Weights of a small GPT-style language model, trained from scratch on English Wikipedia.
Architecture: RMSNorm before each block, biases on query, key and value, tied embeddings, normalized queries and keys.
Training: a variant of Muon for these matrices, 149M tokens.
Each number is 500 + 25 x the weight over its row's rms, rounded and kept within 0 to 999. Layers, rows and columns count from 0. Numbers have three digits each. The size before them is the row's rms in percent of the matrix's.

# up: layer 2 MLP up, 384x256, rms 0.184, rows 19-35, columns 0-127
# down: layer 2 MLP down (transposed), 384x256, rms 0.22, rows 19-34, columns 0-127
# gate: layer 2 MLP gate, 384x256, rms 0.178, rows 20-35, columns 0-127
up19 093:507479484510483505449477553477501496523513484522503508512510447496491458474497569481504445485504473503451487503514474516517505523496481494522491476499553457493493570489494510520517490512573512495459486512526549499521514479470502532495528520474531495521532481489508491506502508459494494507497473522475491490471498512481501475470517502517534503546496532503507517518497492495482464568523
down19 097:518477489522514498507472507504488521503539473505507483548466508492488490518495531469524551457576470428510482492495516454512524527476491464488535505505502509497530506513457511496540491476517510461530523512517500499521510439491465478502525522493497483488458527541471510532516473524496523517484511510486548480513471505482528465459510528523520535466554477529521511501472500479491460491511
gate20 101:500525499477504527523516527490511510558547479478492478508503505487475511499517454522540511479478439456530465493503480513474557510451515479500532500498501483490499517531505493480506427485462487510529487501486450517524497534474530467483509481489509501469511489466520509533522531504501506517506520465467468462482546482484516497530458547493505457493474488460516480571475497491468492487523
up20 104:496496519511509563478516530518481511516482510538500502528446477560556484433524526482492484510515478507487519476495513491495538541481493493479484473460495484482522507492475506548480509492485509442498492542514549481518528472471560502465501529477526532465524517501453464468472495477500533505510494489537507511505530484490532480519499492475513531532527523446511496472487501505478502484465
down20 103:512479514480501486478514511482508509506501497475506480484474518502516501495486485457479533508491486552520510486553521480488562507468496505463459492528442484534514497472442535509536506530484491509486530510486494481495473482514509495481496491499476517540513502477490467447515526515461470484536468513554526516458472494537547499455483523468460522508532490502516507498579485447473483510516
gate21 097:490494500516529493519456510528480520553466482474511506455516476504501523535505478459478529505462517525514505471494494527524489518526496488488501528480548486516509474478495500478512531472447491461494505477529464522494462499510498515537461480491530515477498463552494510526523458481486489532520503427494525491493495505531491508539497495459521519461516499537477516523438526490512469525456
up21 098:493476500523502498492493479511448505504545495508478494542536498494529531528525460516480495478461552546536490496511472495509466538497545518498528526521470520473480497489477524468491509500519502448506557528496485466454503488521538511492515521517519485462487472482504495512488506521548490474550473527487478484502468527515491477519484497522526489503547509496488462488477512472564514476544
down21 099:476541509518572488535490560510497527478506478476511559496463502497504488547493475505473522494541451516481477468476521490507473535541501442496494515510454473483516448528498563522537479492501500503495509491451498514494489453490523565495524545497512483491493475481500490490510524529532466490516508504543513507513491516482521527530493474488482482477486456503468515509491522475526504513496
gate22 101:518509500436499499488442516541458457496482476507535488503525524479485457513519516494464540490511520510491511512494478525538515488513488514519500478457533488504516475518523492524487542512461490507531498505554486481514494504483506489523468489470485500487481508499525499483509492542539518481496455534493499445508535511500475485511525500543531528462482495509507482463493505499498485508497
up22 099:448527526497479508465528497477487497516466509481489483564490497520501507535502518481526507516449501550526487542511460538478478477503450521538488509506525488479439512486502470507523520487522516506525543484527462475516477502522527434497500508530484499519511518461489517497505526502521521498513488478486485530514499517495496507519487483468512494529493512512509515491528482491504470435486
down22 099:446471483501458494480512506511508505486475518505480501543450504517516527511499463527533472482504498515481503508506472461508491523453490495477439506491494523508517491451456531480488495501496515470537455496529478541512499470506522443502540455482517513533489537512469508467507503504514543493536528439463526439544510523514449517473519484522526492539539448503471494514488492514502488474503
gate23 090:505500507471465505502507511489505498486488486536525511516489484491483527498535500520528511550516495515489495477547509461489467511465511490545499499446497513537491483533478521526505481503517499483483513557518499544520484496490527503498501500491519533505511496502472507533468499487474521507564516467481512498468492512508456511519506536510485496525503502502508536487481520514471567509486
up23 099:531487510472482530445498490470468496509513520497462465509499507511546529419485517490517504496496479517467497463535519477466503465500499460494514496466464493470553488510477515519492510468494512499503486505479477433512507491496458497471531525457532468460503497468488510473469449514489511527478536504504491572475527484459465514472475472498473515450532502500513527498502470465515472486490
down23 095:479483524512520481475499486518502496540555541484489542484478518478483497496498514523544500473505509514452510472509481519532504508495535537475456492509482488500517518501450520468462531492480465510467490504495493580464494512552538456482469482539464492480462498473525504492475545504504503491443510490510509498466443483539477464491533525496477530480484516467507490501544523512466456550513
gate24 095:439526533455548476523495497458497514477466505526516502485475496509514507569468477483483488486457536532527530499517519523487499458509518485490470486511471483511512432460488455495490571491455513532478506516532509514504496503500511539492506478520498480524488476484494545504495458523500489486508506498516449513516465530519505502504503538508458462530509496539499507492498509523498512461485
up24 095:514456483515496474499506492518527515459494540489483477462492491524483483465517538501480541476496499499495503486502511463487509514529448480512511511509507494541444483541512452526481475480544484504473474538505527497502475482471506511496532497464511476504491515522496512503510496505432492479519449528479487524509509518503502502514449510494505517474475506518504448529499530499538519541522
down24 100:521482480519455499474516481552519520519523488458523478506484510531491551494521576479468530454503490483481511494496490495513508494507475498522496471483491526517489499528466487524498499465524507494507531478490468482523512552483507514515534479443553498491531524500502496463502542454450446475510487511517470446471439507504476488511481523511495511475504480477495488502467475443507494527487
gate25 090:496516548494461506506510484455477465464467516501472492504501466462515481509505475536509535472496508467498495498553518431503499454455491518471457518527509512480511512481516511495549502495526495494496499482491476508532523488471506506549511530492528477529537495506506533481512549458514517495478501547507492535507469478502505483475525462482517555466519536511497478436489472501526572542516
up25 097:504438494471511491530520465490526466513523501489477523527497520503509582552552512479565495531513472477478530510484490490528463467478470484491514535442516476507490509448438488523491501573470503495514504527456492511530496513473480506497526491506475485516516523503500504469475500505521542460513499526447500464483515477520493493516516500511476546531512522482518499509480494505522529518503
down25 100:541461545523492469511496497519506515503460451550475503483531503486523482534495459508508413485434505500505524522544474496450526527519480546481465490461461543499495503487471477493478536505502523524520506514518516517501523503504498514492440499562484488480535511512455499474491511460499540499535454502479527486512523523521485483474461506450503499503468470534501497476520463529495505476495
gate26 100:504476484491500519510489532516513471508511514514480495459512510499517509469493511519530474467492470531507481489528499468512501470461511544505531442507499501479515500534496547525497506506481496477517484482502481505519487556468483521523502456480506511517491566526490487468495541513478528538522528507456524483529480534507534515489478513475466534493478478492511540495511535500498471528487
up26 096:459455504479485496518506487527502546466490477447458495436484478516510499490485459490530546493487502501576507507472461524475462508451449498525558486497501504490505516523455510505510519488534475487518553503511501523511450488464481524469492509468521520512466474514501473509496529548524497492553540520420531485497507508515494482482528514474488486511485473528509477464508493474477516505512
down26 097:508458486541510490494463487506504501469504493459523570492456535496517495496560546531472436493484497513509502510517516505470500490476478473526473501475470529509463503523528510509507487505483484475482493546470495475469451464484516404468563500511505514473494538518480512510522482484547518481513508498522468513529490491483486510510523524496491527539503509449548529442515529530499530497527
gate27 092:472499527490470484518527531454451498496529502489512514522533515512511484533481494514502476533488489536546497488457489494490502467491503491498529503475507517563467510502532472522514487493530507517528528535509527495530465533488454486453525518470512493498501480455493495513500454489526498518480532521472484494485494502534514527451486494506499482499511512500486521530488500484443501468493
up27 103:527487500552561528493478488492433528549484509488513489474474511513506519486470525537508484489552516451513485471538483484551521515501460496488495485508477517495489495535526492502493473532460523503485523442514482514442508505479529520470556451498485520526525495491450474536486523501495460496548503506524501522533519521479504564493467476536510488496505517505502476505492499484550500529478
down27 096:527444496524458486565495503473466525518512451472453512540499508524499495464486499495500472483558513484517539537518524488526494516479499486497504469564439486521524487490474507503491505467491504497516518491514481493524488512504505588470460534469527477503538491535541525471523479501542476490532458520500495520500525523495486503439482479568501519502525485483511474486450503475502506511512
gate28 101:511580487511515491474501493453526499483486467499515515503559490478499496466497546520500533497486562490463495485515471490495482492509483518493486512521458460483496489524509466478488524495525554527548512484546459455526495517503515484515489502473509527503523500516528480491532529492499497485471534504438506525488519481487538462517505471526493504542457486507504477561499500507453564542474
up28 097:504580473501483494510482513522498496483528486500471482558564527553478476502524513492473513505465482454458531473535500508478522483494489497525518510505492482502508470546511492463480475518497500538554506502480491439501496529511532542466545524508485533466495497513480512480531506498523494505479543462504478513515489489504540492466541516505476508512520464486484486489513510515510508543458
down28 103:488507495487496487484531499516486514518473540514533479531514525501458506502493558466516512525501473492488472486544547503478485508523511526470521482488466498521500525524491504525469470531496517464502559526493514536498500485481539508524544525513507515467477481550533469504497483496486502515511530517447520512476473529498467502489494505510501499478507510513515507518485484532526516502494
gate29 100:547491490478505497511522567477499484489519495529474460508524443523487528479524493526480481547528544516460488510503504484519533485521526532518450524533513502535517492504504522519537507479495519490470524498492470512488505499463536539482497512476487482519516493489459467500527481504501525506508480518495477502487495531524484455467519495525471585450554451473461516478530458541415508495514
up29 100:522494453532476507530486500498484480487470533481526545521526475508482520533527479470477511445479453505513523460508485502483538541446476480455457506472480476460525519488520518467503491500507479497494521514548444515509519510540466480537490453548510484471510475498518485494542509490479480468507506501504494525480482492498540502484546547472524438521505521532490482495510482472488493468514
down29 101:512471550502488482504518497544476517489487484523500536469488475490537502515500498527495515521535493548488530543491478466533529514438493525473499469486497514477487530512475504478475468483471475492526510466509483523503515472502555509497524501535491508504480508511502460525517487468466479543498493520551469503518482503538514504534530499489542499522512471505451495500511502464511483545543
gate30 104:520506475467505501558502515447484482528458534486504473520528504494514527499483506519490487553498491515517496458488504466477501507541495480506495540489478516519455497453494493509499518555494519468519516511525513489474467507507535529478485425508494522515495464483496534511525485482556530503486522487503480486502517489541511555502521485524473479515477458509486485498529526498466498454480
up30 104:484552512511506554509482511503520542485515506505478490467508503539501467511491542545483514514517523455549529499527467520540517448493497472516472534513514534497490464517466501490499529479486471530513555503498527506475485523460549550474463508450486458519490515512471446537480497486533530514460494496488498454559517474486499530498538518510504490505465503502509461541507443485503530518499
down30 102:494517556514446540520483526497530509517479483435485563508503492538487528487470475511443527506489466492513501507477469462554476499495543547487488500499481502492511477506516530501480511466526468528496523491514517456502499544509454483496509516553506517508448480519452515546465501519485512485504514518508498445585491477487472508523556464494492520495518527525477450506509477501504492495468
gate31 102:491529524549495505506494466524459494532509462489479541497502471535508524535463524499518514519465490493492525543485506492491489539524466477516491464489520462489448544494540531486475490501530471453539528482511462534476511460511511506510504486463495486509513476467487525460475486481527506531478497514460498475502450565529532483498480484482511484447521458527483496494499539490486506475564
up31 101:540491460520476533512477477515452510559478546510455488509506536478492507500554510518484462520495483501481486486456552507517498509491480509480489482499486529469499488521484488488519545527548495504533476555479486503501488547539525514467515506510484476436517500424455484479498433523511443490464504469538484498484505480568495525493505500492456489506498493533512479509511530492503499478517
down31 099:455469483523507506528498467479526517520502504481517483516467475531519526531503534521534449514542561514478459488512503455515531490510480479488495511495497493541500503496540514471461507470524475501495489479525504486541484500474537537507454465461478531554518502518505488506508481523547570489481535508491506516517519512535512504513506479494511506495472500475471524515502454539502504483502
gate32 102:463517496468512528522532546458503499549530540471491476466550503509509518478494497499478529455543481527542521517483513547502510512502498523528490559492481477502529482485511514513502502509514504472557520478503465507488497496491475521506514522459514465494520472546508471500483498491444487503494494513480506484512528509520526506541526473527530487527437486525496517516494526478501540477529
up32 102:527514440509543536498462474503513469508480539508444510459490482487521533471536535483477507453529534518513497501468498509488478474506480545504515520480474500535496499501486517480486531495470499511488479460480522506513495497484504499548469505526489522516536491469542495450428486517484526504513475524508466489491497511496516469509497506471489549505524508493514502480472498475522494484506
down32 101:533490549520474458510504513504539460496516517519501537505481447485546519514510463499541506525508492494465503525523478491483449454500514502546476524524475512521467512527481487491497537521475565481533495493497504480492474536446495493497529498436490526504492512504497520503472479490506495506504510496519504536508470516543468505525507498489491514506499524515501491527510461515500515490457
gate33 099:528528514497450529523523472475480473479542457505489488492513512476445522516517490481457518508479509498549467530489514461489494501513508456492479507470513510476513495539548508508496524474488506487470484504504490525502497549500522472525498509546477525536549542470501451500526511474460461531486514502520473555533475469489481499470501495520497537483499486494486476503469522520512501469486
up33 098:471505506500521504465495505474531520486538510508480466522523489485503529493480506507482499501550487522499457492537521531547491495500532496484469513534526485458544508538499495528531456538534537465497506488486454483449481452514489477482524476494475479524501510486480521478523507503487537534469510500515498523452523530498525520523493510548479479502460497505498468506507511521535468498522
down33 097:514485474505484543519492520454492498507517518477480497510449488477490453453501535508449495534502523510521467490550470493478556512450518528522524534458480521501519521548452510510490523526499508473539502511499519539483513516521484493480496491487514498519481475531496489530519503540542471487450450480483490517492440476501454510509481451449524509479484496483496466519520491508517503503505
gate34 097:488472551556458502502489534517501512530460466515518474508493524524524476519485462499516525445527502550487472508494502495524490491496507445512486500543535518496505512533485508508490499553483510516500542530502503519481504518499506521505520516513540476551480491526475505465519538542487519504508518534502490453530519562495518503494503492494528512549532535463430512471457532505502508488474
up34 106:521519495489458460485451521526525500556480520483481482505513487492497524504504519516522569550519526490436502489500488458489486517521517485514506497469503524471524464553512472466477509499484510556488507506513499474460436520464481497490490532527482443484472460502475516482541498494490479509508508540515460513449487524536483494502529464457518472518490507546494522481479493505552484515484
down34 099:451487522506495507553488496524502497522527501497474518475529517496476497507474511525520505538431513514444544520518511545504485501510535510477525502502507517511485480485492517495484509474449506496508526535501476509477510504460456508557489445498503500485469477470504524501503481483480479507464508514534517524510540490463498472460532475530486482429547493542483491476531490540531459507540
gate35 110:510531490505509446477524504520494471482497456486480486474499501474540482517504494437484483535552482496498512481558491493450495487486511485478473517458526516479482509509506495440526485466508527523523507520496493502495479512466529484548490511500536544536493553502471507500489519476507509527530498492491453496495482464504495496493504465464515546507530505549504483509470458516497560530456
up35 103:512506519489485491475435515507528504479522512515509523468468488476475525529469498518481501523512507525474462481448496532511517529434532514551516528497457446491500509470506491495476529494515507497511505501508493463468520502551463462525470523540520529520512482496536506498513545509479498483521508530505493507470493454478520512482532481485475487521487456482483485488521500484485470461523